python train.py --n_layer=9 --d_model=128 --n_head=4 --n_kv_head=4 --head_dim=32 --d_mlp=640 --vocab_size=1024 --activation="tanh_gelu" --norm="layernorm" --norm_place="pre" --norm_eps=1e-05 --positions="learned" --qk_norm=false --attn_scale=0.177 --bias="all" --tie_embeddings=true --parallel_block=false --init="normal" --init_std_qkv=0.0576 --init_std_o=0.0715 --init_std_up=0.0824 --init_std_down=0.0824 --optimizer="muon_variant" --lr=0.00522 --lr_mult_o=1.0 --beta1=0.95 --lr_head=0.00723 --grad_clip=1.0 --warmup_steps=200 --schedule="wsd" --decay_fraction=1.0 --decay_shape="pow" --final_lr_fraction=0.05 --batch_tokens=[8192, 16384, 32768] --seq_len=1024 --doc_mask=false --train_tokens=149000000 --steps=9368 --dataset="wikipedia_en"
Each number is 128 + 32 x the weight over its row's rms, rounded and kept within 0 to 255. Layers, rows and columns count from 0. Numbers have three digits each. The size before them is the row's rms in percent of the matrix's.

# layer 3 MLP up, 640x128, rms 0.0822, rows 186-292, columns 0-63
109:185107132180206103137099134119134122170111131168146155113198195114188127121119122072101161191127114104136155137091138146128080115077095192159096127123134089105086101075109111094074066166131101
088:106093119151095124139067153149147201144156146152110119175066140068141134174146110141144136118158168132098159100073106137165092149122054104131164153074120126104132183091107139107061191119118116
134:130128093189117114148139138120116213131102138159093162109129073107165138101150203095127174108096117122089107095105125139149139120155144102131155098083142108090089123084187108124101125184159123
103:110092164093146150188141110157037137146067161209128158119107127158142176107166165100169111136130193076165146138106082169117116113088101153096137150146133116191070143124103155160100107135086144
111:105125170147055118110146123172169050104101082098114069178112144134135132167149095115119155141165092112129124172138132074091171137099160100068131160110146149098172104157104191142155145141159122
111:117039085157167154150084130134137110097167093101125097072133120147108154086139066107091129141067112180122068111155127105134163096108154099108134204116121121136153136155081196151110150156133065
097:022057120149146099089104127168146078141150098102140185139100101071118126155104143172166125108156161085103139169114110171081142076134098181135166096153125087135121135129129127141141142159148112
099:135141120125143097130122161140094126129141128109172140124171072105149156140184061123112124097151104093102146140119135119082134095134068152131136175134066068075128128082136085170128107125145111
105:160153141119125109113107044141062135121139068156075153062087124040174132113136127104155167069116085081134140151172142084145133183147159125162043123157094192104137122142115116082130132121141088
105:144119073158153123147133141083110141121117126141130119089116206119108188192157125091114118141127153121103148122121075179126117120147124140102124098133143146119080112120077170099136144144143124
103:123187140150108134142184128205143121123106180087129157111134075104144112114132076113151122098109086108150160163112179181171170182112103131135119189151099109124103152066153115124140135129152147
090:152084108139083103104079120100088124192075083115122135149122101071155134162146081146147146123143119107169121208162125132045168106156175098140097110128168107158164110172126126110114090165097100
113:109156127143134134081155127074180180134089096089106142121061069138125169131114041133131182177115113120078092116120118171155099151155123142153165134122082125188136095076146144137111166143134185
108:174101127098151137052133094109157175098098152149124139167161172085143138133094132079099115142124051133152152048124027127147152126158190071120070146158145144153152153097069091173158130078111156
103:117112132116038066123083121137133101118151115144181132165086114153133100073053130134139108143150169139100157095140148140103149116161169136094080113112182141141118130117150135196095154156160085
099:130130132131176099118119150159126074085205150134175180120074125123142074112100136145175112201106100131156134125186137119156126092081141160130138095091163075132064164154136091081121143083138130
099:078176077135133111131073129156108100116074114101114128161137126178132188130175141122214151148143090131118126155172114092138121085154170129072153138088092095139111141133115085150131042081130130
100:101105109125120070129128147111133097112191126130169149107088159116137129111145152102101130167120111120069143115047108112183122074092110159167191186179112130127090143162065125188098134155183154
114:119154164135123112129090089134165121125104204096136162102195117185117172113126151138137141135121158111173123108122127156131165145133115158128112110118076139129119104085085149107064133183094072
098:089178125142131112072151128137170113120154116147157116181156132129123177141131148077141086058073124095100118198100141173130120090122080098138119131060110135102112118129131077143128090158172146
106:117062087111202160076072133139140098194157119113086159116070169093119059085152131104176097135103071139110113152119118120100094117128176110157138117114140118167158104121169081110060167120171066
105:119121153121147132032106167141118156114111129153166129114154113125175139168151095133118072158122071148128152105145154140135111132091107140063079149108120169059133112120179123109122114126122099
088:175149123094188074137186126159199137137081105090222140146155132158151144160122104090115083103114072127138073116140104172134111210113098111158091186084129136107188205112155097131142077098150136
091:134143135133087126082148101144164145146154115080176150106138172145162094197116157138169141121103134145073081121127094171093132154122076139148098137145144127108151045145068161132138076155120135
113:074156150185156132130111152171060128134104137154151181112186141120093145139131145128113124096079081127161082103096178091145181105089147124125122136090093143150164138162120098140091130060144123
099:128191119080131110093147176112145178116188118149079092132154182105148150129093060145148149145144084168127137088082079157162127126134092139111106226109124155096149140131080163151115151092139085
089:099109120105100124113153116167161178132119136115170168149180077172105125138186084129112140137132070151201182138112178192123118129088083111102106096093115123100120140105101193031132132133144100
101:078125116127107120108137107143069073134183147093139114111154162110162124094126148133120187072178123134133165175129111174080088092138128084157108103111125140100117163117093183182120142041182127
107:087132085142121147143120164097091135123146084127182121118137137152182133207167138088095097119083131128151119137162117077082191131086128117055095095084152160163144155103082112154068161170082147
105:151194097106153122211068169125136125168072177087161166132108138163113115178091128130132138114042198110139158158145114084084148145179159084143045121127156118143147141158121130161142148133157144
100:175188099118160135140179103166098108085155127143134131183090129126176123123131085116131097089126074114140075124151068122061175188107125106128172127139197152130145082090125102122110162175172123
097:109146135095131176140131124137096168105142123144159159130165119115083098154115108090161157120145095161167109131094127153127134145005126135092164129103139111094085147106149148188070210210095143
109:085178125119086135099107156148143100110152128107179158112149111110103173058080212133131146157093100162115176124131109126140194075123145114136105153180132120077169065116101135109123177132121109
103:125122129079161107155165174160110125106141125172167136159203090101159108166167060051191049131166160103152136180160158092093120134102167124105160174098150155185124150119104112115146160143125109
102:133094129135093166139077133141169138107165120196132145061159114167094083146115104095067119176110121112081130091116103106128140150123110186125069175089079209108119165174115091125157133090112126
092:116132114106104138091158094169131148182144137129068109105156192103171139121162164110129105066132126100179135136142052119136148104076104144078056128164180157110091113132169129153109076141129174
088:143131132178150089107233122147119137124133160099092159125100086127160116183115143115073136163063126158148176225117145128142129103132148105072136135110168102143115220183131131120169120137151048
090:089126110153111139134114150110132097154143109071067031086111111074121144104134100106140151133131167117141124150164087171156105083091120117133128116034121165113199135160105216191128126128169146
087:149087074117143128099141092163137137124058106134123158167110125070107129115132171148141093166180138145143129161137091135095150060098150111088077148173106127121122114148178148140111085140084175
097:102112166126182088146109123155201086111101142148191094110116121128088103104145122103151121077105142088167124092090169109108208069132142140149110118156122098127169137129158087197168115113131164
082:090155120127137139130124129123146116156095105082103142115123046146130108178146148115209145045143143102111122143139111116129107159101077140095139137134184166123143214078149126113103090156146132
076:140139179100171104091091106164116100107170117134135159086092118146152121161092180092159163108112129171072127070063163119141111097143118174114138122098162096082080122094108130090144185093187106
096:136109103189138161126145133118152162176166158129077208118142146078114087144145151097172161181083143107130113128122067171130146115117146077139112134144145163079124131166089124150106113121084154
103:128129126109037152116151084090117118085142124196135114159166158137099120110111123128178124118097098116060172151104101151151153160137079140129181095128093169162122174134092112129091176171152098
093:130094055157156045134124132116178144141132175152156144156131163087175136127145122148135164123191077139125104159056147132160101131071192114154134065114125136119154145148121134092097151146165085
107:086119114164134083031150120125136123116154149142109122150142202148176125063141131172126137146132100147128097183163134138149165095129076141120102124114163102048089146152180157113110158107091091
085:128131173140103127113085120124137172080100067101146128089136165095163076201116181071136116153147182070177120114138159132117167147156179110148107142134128075163115140090139156109149178077130101
109:124155150081167115150118160090107163094104165108166144131098114091069098181144137117141145123151082101115061080154150157079111077161097064141158223084213133099090147092119084141122097151115149
090:117162089136120153086122169137134148100155165117165161112086170102165101145062134175151127089099172081173197116112172083105158104165132138119128152131139091128140117088189072031106061058111139
088:077160112185168177124126187119142141120129131088106131150099072126079075094148088156122173141089102158115064100101091198098137093083091135121068150176141096162124148103136125096123114141153137
093:118146157114154114127165088146103171064172065139108133119086087032089099143116156112074146145134169114105126118125121089081155064142158143126191131128131116144139162123112166133082144131109139
090:116135197198172144171121148127133054072101096106138114139107158180193089114084139153174117143102160076130071157149139139107157129133127138126154137041088079095140146104103151097137075156102138
094:130195164085147119111091096129119153103160164047158140138090136059160121128107105107180079107092161156217140146100133157132165113185121112119108133098130110137181127095102190167082110107086124
099:049164162080096161136172123147111145115166138106156155115122096096109171184136103088172167093076106144147062171141109162110155135167172193167105117124120124062149131149122097103099108150158155
104:113123202103096110192154189141147173088119094103176156134124152165168144110125149164162079126115145162142104122076137123143132027106113074102109143154158131052174108130143176114123120151114133
079:101164115117173174139093165169161143091138132147130144138135118126130134161199100064153087153138129141143106112114163194133181167130102099117150114120148072068100145094118182105122105150062136
097:087092096115141122160155122126132127162110134033179131106133114097153127074157097171115085128097114170142124122167150058083109103102159166085136122118139152146107101086095176103093194160179143
098:099112137125179170148142112162163157135065092130146154048156141104110111089147174090220087144105112085161140112139133086140149160128154143156081154096164096222082102131112146138135112162121135
109:107109169124130069145121134125172142101111119102106105153141179082086103176110152129084100149056119168138150112127155113074163156132097165145117094113136121133105131099093117154146135131128173
099:140109141108112104085164055106082113119173171129131155086161113138160134175128136160183122126080151139174097143084149137155166122097191077110097171102098103097163156158119161131092061148162092
105:111107169116105158139082168126086125066072184094230111166140097153128183151122084169141156109121125122101138117183092089143097127085088152109158133124163165160114129132097080155142116129126098
105:161098135129157090132177170144156130084040119127101088102122129126087162119143140072125154179101047128134059088116121186087143125129138124039132158172123159094114122141102151089115061171131154
091:158143143173145084104139125156046121081145106102123180084086110116144145099148145134160143143122135160143124175133156157150142181155108105100112085140164061043090087154095128156126185157145061
112:130136083098162147164122199116158137098174119180112148147149128089165111132165146083191133074125065165115109149102149080108128134120158140169120141168091156071122141082127078151080158133107126
086:155157192087117118162131131120178210150156121160185098095128121124125121142101116121073089177079072120109099119120128109054149064133172199082138130118160075066083114127188072119126132102149113
101:100159129158108148145122126110124155147070084077192107115143120120081138143057149145134097164116124145085081096091192153104112152156120161094166123099150173141154179061100129136107125200152127
108:178106125105078144137186091141081137119133086121161113097194123125129152101082171145100107116129154077118120180151110143166118091123073134068154165039104089165056123120131151097164180178112117
110:144178094238087084158101123124108138127183060121128161159171117131201096116128154150126147144072121126194109126093143114108134126107113183162067103081165151063154150113124117114105117131061116
093:140140166151123127170183090103145067097064104118143129132128091166160202121111164045089109145089122112133141141144130095116144096100080183101160128127120122143103062189161121162094146137162189
093:153164142109101094141169099108172135112152106107164124112131153130099136135137145104086142243174115098149130103102110140085158156149102128132094053066193122118102197092139218107159127186131068
102:092158177134067119115140133179089100112142134108223170110145128183134171172096127106133151116140142115087139153170067115068109123175134145121085106075143085150124082086153150128194100136159141
099:066171113161163145076078147124079165150100140130122113120156087100204095146149079190173078087154146169132100088139146132113134121167115159182123152155138146146077037176095101107096126130094103
109:138067169154176150126145136124142167130109085086111160081153091155097120100119195163182067134109098147053127193140143128107131173120103114176072123163050134194121172144101110097074110120080169
108:134113137103159130094161171124124113142144142174137182121108092129101133134145078136071125123081061121102107158083111121143091121134089122106086117072090152116132196114146139126100201171226127
109:099126118119151140137125120182145129173061080155079118182134174071153120129123125141113144133099117146154071105127143118157117119059102155128136197121125101184114133073081206094091126129151177
105:146126089169148140148064121132094069105128041118132118135138108125158131175157127138111155148079125134148149144150164121085068146131196117105137190167111188099084155110135190120101188111062070
102:067067062112155129193147179117160148183102139133160138154094166138112121151164111086161152140159084147128104125077083102092126148115156125064143107106128105178163140149108161090085120134139106
098:150135125086171146162113145132170118121201113085149105157135122132082143088145106182116120123165166130144102126079101112080122102053152132108138123090081126125109178083043134193087133147161116
096:185156128130105135128092137091141140109136096138129166116122137116204143154162113096063130154143114110095109088149044139165138104111149161100064116081122202056129141137080179122131110079094182
094:145149195140146072155172156090147128130153095120105166110158123103100096093124164078065187112150099159102118128041125104138084088093124139105093109149073127105119097119060111072094107126174142
111:144118101061201099170175100156181143104085155190121103126121123130096115124165109102119175126154139144117065087164119110143138077097144147109124175115083147104110153146154103113157076082116127
089:132125106135156096123117129091141125106124132155124118071117118100129187134078164138158155107128133148131104137201175160122120127126095125100007126130155182123125088135142072204169152083105075
091:180128100135157173080152168171107104104115124151146129148164153105141120142115112128069084144103120161140162106170098139105160136084097115153124107147094134090142124133068161055152137134101102
104:115148081128135166142109134092136182143166139036116148064105102125112151137134148166117120134110132140164090137080045095164160145105129124148116133146091145154114164099099135151136166125037115
094:172183118081148111054037153156145119124137152153089143132115078149170149074116101097122101132176136107140170093093121151129075159133122154094117123099142174157093106102095146096093137173155135
108:124181161145147160138091109187103123117094131127173158065104088110157187086129175121115165096116151112196130135167104113120120085163109121153145130099140111122151147008133151118132160110094102
098:174139125123147130105113143158151111144149093070092180095182119098155164126132104129069153177151191109158124076136145152105102078143087162114089153140141151154221080123105100131081120158106105
089:158103107123101109131137093122104118135154099137158120170154101024130137069130128055200104110121163106085121147140103095101114175109133122121103150128149167173101134137103190136179082139136094
111:156094094123110153134202096169168144106104167077136138132101101092113153113140120123112144183130121118124114125074115108123147157149195102147139134145152142118111149126203101155141103123148133
118:092113139154086174151116148116130126094146132124082161114142185109123124113151112082117142169105140087029150111129125078063191165132141140073105148184143067179075119152111167134147148158114155
101:094097132160093114109105170157161143182131131171164113105118134211184157097104137134073136082175106112108110150165121082111107096031098103127124124206201110168115173129150104138112145047097116
098:053119147183109119169086153088137141142131177104152093163095138113107091144138086143135123090108174176120116122145108103116169131109153188084152168104154118151160071088147107165097203146169089
108:132135135110171100106062156128152066153096126108088200101178107177188083168085124122075144116108159130122073093170168126112125090162091122158147148136116135138126153103141129090102130178118135
101:120102067207197074076124176138160171121051085071096142120137101117170076135113142127074115181144146129146149133143107190147134096132117122124079143112125099126148082077127123168105093110165154
101:159138112098101230139156191174152148120156165221157137114119163106065121101148120047153136153105063105149112088102108144096138113124188123112089120090138156120113113154166143142102103148109112
094:152110153167124125140109130143150149199100067129130061069185162175164077119089115145086133143115139086157168167138137109178145118105114161148126131072148071133124155065141119110061122099135094
105:152097150109068114078147173161168181110101215160124142151067107097079108123142086129175185199137110145134155168091155121077176079098159110132144126156052086126122121138131086084149112113102125
104:145082151096203083113067140134165152109166163174132130074145132104147113112077108127117150099159167171081169112133142115114085076087116145141140145128166091217126185205079147175136126089144124
108:148106119147118076173180099127163075117126123159144164129108123096136128136152138079097102167111137119136128156125103177131130147101174085114112160149110068110133118140140125199137098148112158
090:125103133130097142160125129127131135199150093131116182147133140118081139098158112059132118119158122103131052072113078076155138122138164142147149149129174090173093072114095122170110133123135080
096:032150128129135125081140075111090096096095089053217173120181111096179165131092137141140099097080118078116133103170102202109191146150181111106104137104076158125130116137145128120126106142104125
077:127071091188132126121156108128083170155121131073140174162095182071167128132166163156117187121125126082119166138107111090087158101086145117122131096135091151107087162144187128130143111116152150
106:084154128179181160119115112190129140143114131156136121121117089090173116145130102108176139090168112079073091142090112094136144106172187111067147142156128084130129175104178127159115156115079111
102:131109102089171108084171133117138182137080117121110132175094110143147118093114058105111149146088110101115179128091143143120123122144142143122129126145173099152077065085215113136108244179154179
096:191143104119141122148094129158120099124176115091122187143108098113161079109153142137184114127178134138162114142141169153097122091127166103226108211062107102102113101143146107135103125143082123
108:130149102142104150079158166150153168148149138209160183135109155151142127133100128148121085096158120072069130169104120098130162127077094089111129174055117201165105120150126143127186116150115102
109:113136123120158115113109094146110124175154084071158114115131197124108140135159138137137178084140184131120102127127155142147176057164131145101103170101070127091159142131126122141135169081117072
# layer 3 MLP down (transposed), 640x128, rms 0.0824, rows 186-292, columns 0-63
110:158107097135182175152152170115154154136092210124169130108151110171200051185154136082115110169124146111107165121214180142122096145129123103117104094053170076129104114072102137119133168144147084
089:095122120132108169109199125213168099140086129086101126135176142125113141120144122153113134127099063117111141142134111115109126096122197142121076075148100121106130128180126098154158051106045160
098:118123091140165136169223123137085146110092170145135085103144150120132178118137176106105208072132099096106162120112151100120130091177152140110107128172183136090093163072098094109123128133148170
099:111114116161110176156175131110069131147088153141131118140170079099113143143111144063141130142116099097167171082092122135107054175121099169095180084127112156153088123142062161075109139074157181
114:189150120173134148110155133159139181145116174108076091123118110122104096109089111068134121117135142132107110138132129103156162170068071123079185128185084073205124095192098150111106136121127118
108:109077117101153130181131177088191118142132156152092150117101132095158070138137158077145148120154089100153153142147098159141153116148155072196143160110162092103109106235123131126083090071097124
099:138186066146099097175155162133153188137092183208126035112135108119167098105127092119115103161101094136179171134129147127126176170113204140164088102142170157158106113117120160102158098068145135
105:138138106169129132171045135132170126119128126095112097160100115120181132104111139146079104090154167126155088094132107129115066137140147118175129092159067175120079135147120119096061169145106160
106:104128089132157156139107097137117108144144133172137152137128165146137147229081117147116107179119141092093120150082174120099121131118104159102088118135128127121081151125138096055063191195122111
111:136097110129169147143089141181129129120104167120188104155148106130174072150166149065167078173181133163148148147120153142141153095069135150128078112157162051108107151008130119125140177125158143
096:126122053145114129158122135080119104115143073154103145183141107156180112116074099081132153083067078149100157160104096168160140077157166119167136110129104151105105135108114159119127072157103185
095:144104091092200091085128152159150138136083128086125148109153128131117099135160134105138111130145148111095136142083162076168165101135176115168131075212141077128188135141126093123124118110115153
110:147133144129157155097123131169088158110156124097108125203164142082130186097098130162129172104217123140112146144116173173197117111168086173076142139124108077117121056087127106139141130139094087
107:087112204117099139153156162186122140143138125104141135141118103153150118088178130158123164145117078155103174127118205108047060126080075174133166151124098093176140165116071187126124111121240079
099:116130079141189175069123182153099169150130154117086154130138081159140166139100060140161166094090113169202132117121135165115126071122083151062146142108148124112157108089120085120143154101155158
102:083170168129111100139088126149113153176153126118168136113172145120136120157095114100118192147132140118106097209097103089157178096120155143117136098092128235128163133120164053162127117144067114
098:076218127144134128109175109143136129128152154165156101172134072070115174109125096115137098114091165129088154101106155093125106093096137131101128158095178105101093148108106106108150174093129146
107:171127120084144132127111075194176135115117095157165139116138112163143165116152148126127121116126079064115137041137184080111148148088138088180128170098115159092052140144185122157071126124102128
113:074121140148145100056080101091106124085183132168125161160167125106155116144119112096075129063150094147135086125116077159188145098184096129162119079101149121127162094105092123167147126185157094
098:138138147128104120135151138152210195112138126098161084155135094159138097074097120156083112130185119134152114078099138143126157164083155058131169135164120116061150141180178100164102070134096117
096:089149109160159149182167102115078126131131111067131158152166109152118128098187153104172161179138114080113128161127142113128097095080118114105159079146092122101161072117132189098185155119128121
104:163180149139199105110190151134168164156130138094091145106184141120077132073096122085136153148082130141157125140147140126187101104104121174114188174090080071157123109155093104116134141123092089
096:113125138167138171186174071176107157123148130102164131080108131154175096138083185157098115055209172102066109161174083103121107113126129158157114060136148127143119110100091056090164111087186122
084:166143121142135091171112127112103133158133152135110102096059182154064116107101109093107103090187152120091154077087154125177121108135123149172129081125153158120170092166129101133138142177103140
111:117099149126077116160114126138141119123145036143135145083119079159156195176141189124108167139170107155136078135085105093148138111152190154130121127124123061111181106092159109104132139133111123
105:094139118096134113077098102125058081119106096146163137141098159111119086199119221131109148178118120125114153147159162111119125117101098184147123136104116093052111107126153101079028137155115193
086:223147091115098091083127100106162097124136124146098056151096098149081206091045164146152145143128171169046136141135163050115147125136186106076156139136126091170134149124114183160144092172127095
110:176179209067158131133169113141084082140162118145093091068079148147150106134159185138160174125087105098137119152124176083119098100151139156075089070193194130081114133192128102138069134140151191
103:127115169177185134181110112108154168166060099133097150135146115074115113112135184136124072148163060101097157100122108184157083113136139147118091107150085113102162157111124143123157092162180098
096:090138114114128126130166162097091082108134119140122041184136120173134137174151153089134117056140108113099106128168178176070123119083071121126146124106201151074028110157137092148118127077130127
106:049147131131130163124085104129083172094098108125176180138142128129096123139123158133166158140149148123064109124101144115151094094075132125084093141102143149119109176157145067105129117152137075
097:116134198106158125116096155159150120173084078113117105169125108130157186150125148102129076157096177154086140080101150102115150113128104136060062182148090119194173084165121177180148127105088148
108:151073144168147143107153091159161140103154124177120090066144138121118116148056135091126124083115147167174112154087197157109140092076120109118173134126145120114146105116120102165089140181088182
095:206110098118143123128143105105100090126127090173145091114126152099130114068142110151115167130118145086096124114183097154132114110100153090080169103092171060112119113152079170097103165184210128
100:165135126153127124136116100105072162109137154083126148141151134150167121091063156085150176145148068122124093161188122121135134126106190111116117126104128128073129152136153131160081088174099159
098:149151073107135087168144141118112137117081129123122099197133130161129146129071125114127145178097132080148163124101159148072122192139147201113154101134128136223095111102124091137164162107151098
098:186112106117125127142103143062148134131109127126144099130151131132144163097169134121112133071175149107073053142142069106147181137140177162149111106133122157100082077114082165112164135114140128
091:078135170086139098086145145153087141126127130168144094139085160170107177152104173173080122123157138145113178142168131139179139124124158129116064143141137093207147070073148113118104170106104134
092:100171134134148096164115208124088120120128181069163103128188140131094123120137096103166173118096102146143171128153169099139104169132130171122128132099166155118133064102108103102127176108186047
096:110144140130099194129089140137090108161125072142088104074150144098163107105141187138068167123113132134115122186123092162077082153170166137089204105199116083076152114127127074203095139105144111
092:176164140088119130144128078121189113100150113153198153098181136139090158133089140131129098136113082175086196111142110147060150087096182127116111088145100130139142116141136132180129113190089109
082:176080098088124112181155114137051104081151184084122143112157143186100181137146153112149071122064145129159169158192126156086138127094118137148106124112107144165115113081119139120170135160111072
087:055154091077125077101096167158157125097127113150181090106151124144115130112117131130123125094142155135109107147101085027149123120138103149056047166132070176164135114135168122129137162123147187
093:109113135110206099119118121146135141140092156064061072104049122137152144165160158134150085143138125107163060154132167058123080093125116145124110100223137109126160145134167167125142103139129187
097:155100127087081168143078126139098136074172131080095108148100086085112125167135148123135118114170160135167095100137111099161196123116117115132150228210102046063138128094073130164151098100145207
119:161131139138154145110126122146136108143079147106181137126150117130118098140213042198125131205076055109146203136061122131181127141102128130132121088159181115110109123111113158110123167121139082
085:179087135150045163153193164103093169127151094177045115098098096189104130076114102149154155123145085163087135191092145165145089099177121123163162095139088161167122129122112127139131170108090126
108:150148141093086109149139119086098132104054135072147084107113169134128151118163102099159118190086096102115123153160110119179152110158174149133097191120194070092155124113178177110113107128184132
094:090130144206136122162201137117106109168162175098054157111124120128107180128138107162135210114118095195121132192125139118168133113159079136081125140160129157160078139148091127104212171131109136
095:121085138149108086137153099156125122068131118192136130108104130147150162154108109154169045110141101158103169120153205123113125135097176164129121108127157163147136047120115112094187144127137139
094:169165114157140136094075080091138108153104176183136095138105153099181143114100150165170140184121102192129179130149125139062124207100048123171179085127136121154120159117201090159128096138160172
094:158150068107083148133107186049146134146110159122140114099160135134099148117084094176091137086149135113122110090137121082122149139175152158111171133161133107182072190133126106110126130099152102
098:131115105190149100102127122107158179186164128120177086130125182125052104118137171156155174197116080076129148112169110135108113123068154115132097115122139133075138142157093152105135126125129076
102:156098142196131136136181133134135144148087108117100164136104146142194106140141144100036186155141137149121117164150064154103089116167162129128130161117160104091148161122089189080132111148123109
117:147134172113121091199107196087160143061133090128161147153124141123125142116088131154123097134135143121119116093075119159155128070141117068151127116157161112009170132093194160087175140125104144
082:146109181113157158110113098146117122152148117086098170118192122158126128119121164156185149127163099153085123105077104095137133131096185125137088074192081090144134138190133100115098096086213128
095:130131088181145151105051196142107112143129147155092136143099195187045191169085135130139142135158151104147125154127152088135151180115099132111119120131097083080139128112157121113130116111144161
096:111095125061126176201139155111179123066091127165129097108135119118188156120118109078077126135126170089079151129109128144158120156166108111126145143132125165171066188187083136093122151131141095
114:154145187165177094171131104128141131123098077138156069172100163094097053133110122134116091114123174115133086109090105153153116165203100041147149151110137145147148109129158128127156120132171153
097:103116127139094138153166079085109050163159141107078147124177132163107047143099180100095161202108116121080185154136145133094124109138139144101165085155057154104165094162128123144188171108066144
099:119145124186154130148103126059134159082165104127066113126039085122132163088164131136069168164086121095131119118084206134154124113117120085114164121103121096084118112130133134187115130089133169
105:116150165130112170177106121147132150089132096117165066156140133131163140165165098190104108190111121093157105082130123100076113108176176134138040112105134048172162113141158100130131165156143104
089:085115107105123124177154162093165098161136162177137127155120156115141147091132073121204152095143093136115110072186020190100120070161181132095101146071150126158154110104116149125189097121078130
112:154102179155093114115124093143074147128118136117078169164132064146162123134056151170141144133213154116101140132157085164123094104165109160056060130159091112146151114161140171126138114160119074
087:134116091101102137146129097144105121149172144120036121120112172187152164085083137112133155101192132115164124171143120136121071188125090131080102150128096181188132113133149141138146183121151145
096:107105135140152117032129143114117096180090110104118171116136157192120113128178119103116123106134143113106097155116086178190150074184178083143120079140104144124201155156114158163165134102103136
111:127141151131089126204148192130170103167126101134130105148171158105136158197108130111061155126088098129161181168131126144117130110075140115061105143124112135124120134152130153109104188089168099
103:124174147085137144129111130082117112170112114149128131119116123128240096151130133158135112085077112113170113141163178121143090174198103157140225119144085154089079131054107147099122169180116113
088:111136166114082157165094118149040187147139131107108120128147140157115104152166122159144107120095079174082079168125133161101134127125149105176084115061165094093100166090134069149116159137129092
095:129123109138180187076157140058114166173095113161083128153122138165158123085104135160147106090131184129117110074133094093151085112108139175107156201149087087107149068145119077102079084121133145
113:131110171108124188153171158160106149150084143000122114168090078137135112151141087156112082126180116171125073119107165095137106160095105147128121207105112152193097116120098088130094128143103152
087:163112086162153187129130157081113113102089129123149186126175148164082156071184090055100122187156127082124137134131105105129153150121163120106125121168162155164149164100172105152136103125130175
119:104157112076102179130156098140143156113106131154107090131136122110156106086155157161160112098166157176155085146150092143162099043138061113099176142085135078155152141110104111176080159088201169
106:113146124193143125127156117103151140128062117083173146190167199179126137126082123097139072170044130182118139124182123159161146107159133139133090122113118104152171142113171123105151090131184145
112:087088131137149109088126107082126119129147116096085202101126131087063142128197119094127130120136115107201182162115156117160088132108158137123131131138142047172084085076134165147117117104090143
105:198217129091114143145087093139150139146107150142113121184133106115142054081084142085176107082099173099125122144136069100190169141150151125150111030098148147100115137131151094117128128148102088
101:120066133201095104073171119127096110120113143162125175154174079121116143137123106178133154151162126133133122098134124101113132081155144148095129087142151181162090116106109121164154179204103157
098:092112078164139077127120125098116109118101144142098096201114108170175092156140133154127141222057097109101155100092111107133079128161085112137135170148175103099141133175157178072125140162130179
092:141085130189136129107150080151125107159107117191144085201099107163071101188179121172116105062086135153124134142052094127158082159150109117116148131156072112162120128143147134121097176140130173
093:148097117101121172052089101182062102110125120119168037161111164128139138149120094158182113155166140163162156131123098130093103084108130131104120157149161094116153112161192102139066091170134138
102:146100160095104137205150082111153144132188134134112100099171138129074113130091113146138092116065145184162163170101079135137116124141143147140173070093124086136115109119077145153067155089169103
092:207118103115076125096177171123126113116120153121142078181128115174083097138144108123164093118079142156124074143102122129167145193113141130192198160104133107102123164139141103122103137132109077
103:192079118133075181093110122112113129163113117107191128165142139146141165212198150196132126131098076109100136198106113114147142143111118129087178168118106126074106140121139087116157111121151092
102:170100155180114134199137143145101165146122113141118136107161150143138095074127141111119122127162147073096130181077126152134166023109099076114123142109099147122134105134103105149151122107130105
094:170139113103139120085128195160134085078144096074121097061090104146082132123138168091109118105161126131172141146112139104129130146119115137120139103116145113091107074065090141084115091118163146
104:204133149142097132169110075191115095089162125093061112155173176145126125141159112190108114122144100100131147127149159129155129075078061147102101121149148202128097135162077148142111177099102151
097:132052202091135119146106100115105130099114157107132123132154127051143114135101145142142095093174189166118150140133145145162101098114125133167117126116105150094117098126206110097128111137102106
087:141178163119146135128135134116151160159124173142129117077093116116184132130113159183035149081161157152097144120080131110128104044124100094157143128175139103161108102119172078147068104097118179
111:181128064129121122106156126156123134138128125167084148123034126135169159175108114154141169056144144097172098168134119122184130129117160136118137090128057126063142098124058176089125132154094069
128:115093135127161138151138110065115134137092166129121120134114166070153136099142131106131144113196167090165095138139128110085185160124109098127138097111108099107116148124051155151113113098110164
095:146095093136156135130161162125174168122075104087124105169055129153152155093096127082180120159117131119192122152150091156097143156156112140125172101138073208144143104166186113081161112168164096
090:159136107161116140131149164114077137077095180143149081129153080116130158119100049091127107111142148096111156170102094148144138157139148070104121073138127160193134179124164072152158165194164086
103:194164089155056131124065120101134120170115146128124150122189091117122133113160082196177180135105172107135136157122085170158141130123109164132117088127146113207086192100113160064132141140108100
095:167123077131134080166163113117122107158162047144156145107104135143090077089123150115113115107144119126126118161119179119117167154180117143126108120083180126123148126174135118048133116069121163
104:091146172112188159129175109101164126109111138112130075149145128124164083087165089098132165167155075172123170122098121133130073130178173100103140103163167128186150115123101075111175101165153145
095:128103175162111096122164138107183122084117132146091128075100158143130098137083119167081147171150144136097091135170089138125137122137128141137151125202101074178190149161155088145150116216147125
104:135112162136140079120097136135150085133105093160129158139122150174147159103096154111134125143142117112110084141193110169102136152041130072149147159092195137118175074094107155171174183165143185
101:070161109117158119120129166096132030189131121139098154160147104089117150117103125120126132136139098172147161146077144113066146035105193126166139112113091134190113125084139145091129192193136151
100:174174104111113096109130173092148114118175118136155100104142152068098135112137110175152082167044102110133161115127182116089136151158109140144164131134174049138090117074195140141129095129132100
090:131149141102174116173136071109148059133131165081146034104155097177160059080150101159109112168121073094102193124168130151072101115092144113161157118111113172172134113147151105112134135145142188
098:101109151070179185145118112148129156097199158151066142125136153101131141123154108145154116123120164131165168087166084075169177120106078124129173093101126136170198124124167118148099155157094104
085:127088091183074105211144095135185118124154134120111103116132146138114128139122137170171098088149129140107133148180105157057156161154143158082099155131152085112161155145098115103144184126191101
106:140167132143082127108134180140129125127107141117108105120141113107096200130090146141137105164059151093118139124174150129149176115140099097133194138122078102061141047146121107143085111117106105
099:145145149169132090150108085123176107117182145136156108105135112123162155174056113106165113137178163120148115136153108161141066084098115111088165077115157153113135153149118175201152090087097119
091:136130142142145161177102128105146137118104145122135061154122153134162216081128128107146142133092129086082123121155194125099107115097138121100086182161138152145151124109143082139108159192075151
118:135098198123090096169146117135136103131156136130155122109056126075131044067148168098147203134151137119121116117101137164157109117122172161150135113166139138073146124119128145089128099088113091
119:120157161151105125134109086148167090126133127125140152140144107118074139173148157145105063120130104121131117121093142105120132101161182142092063177109190168150140134077138146151148130145132128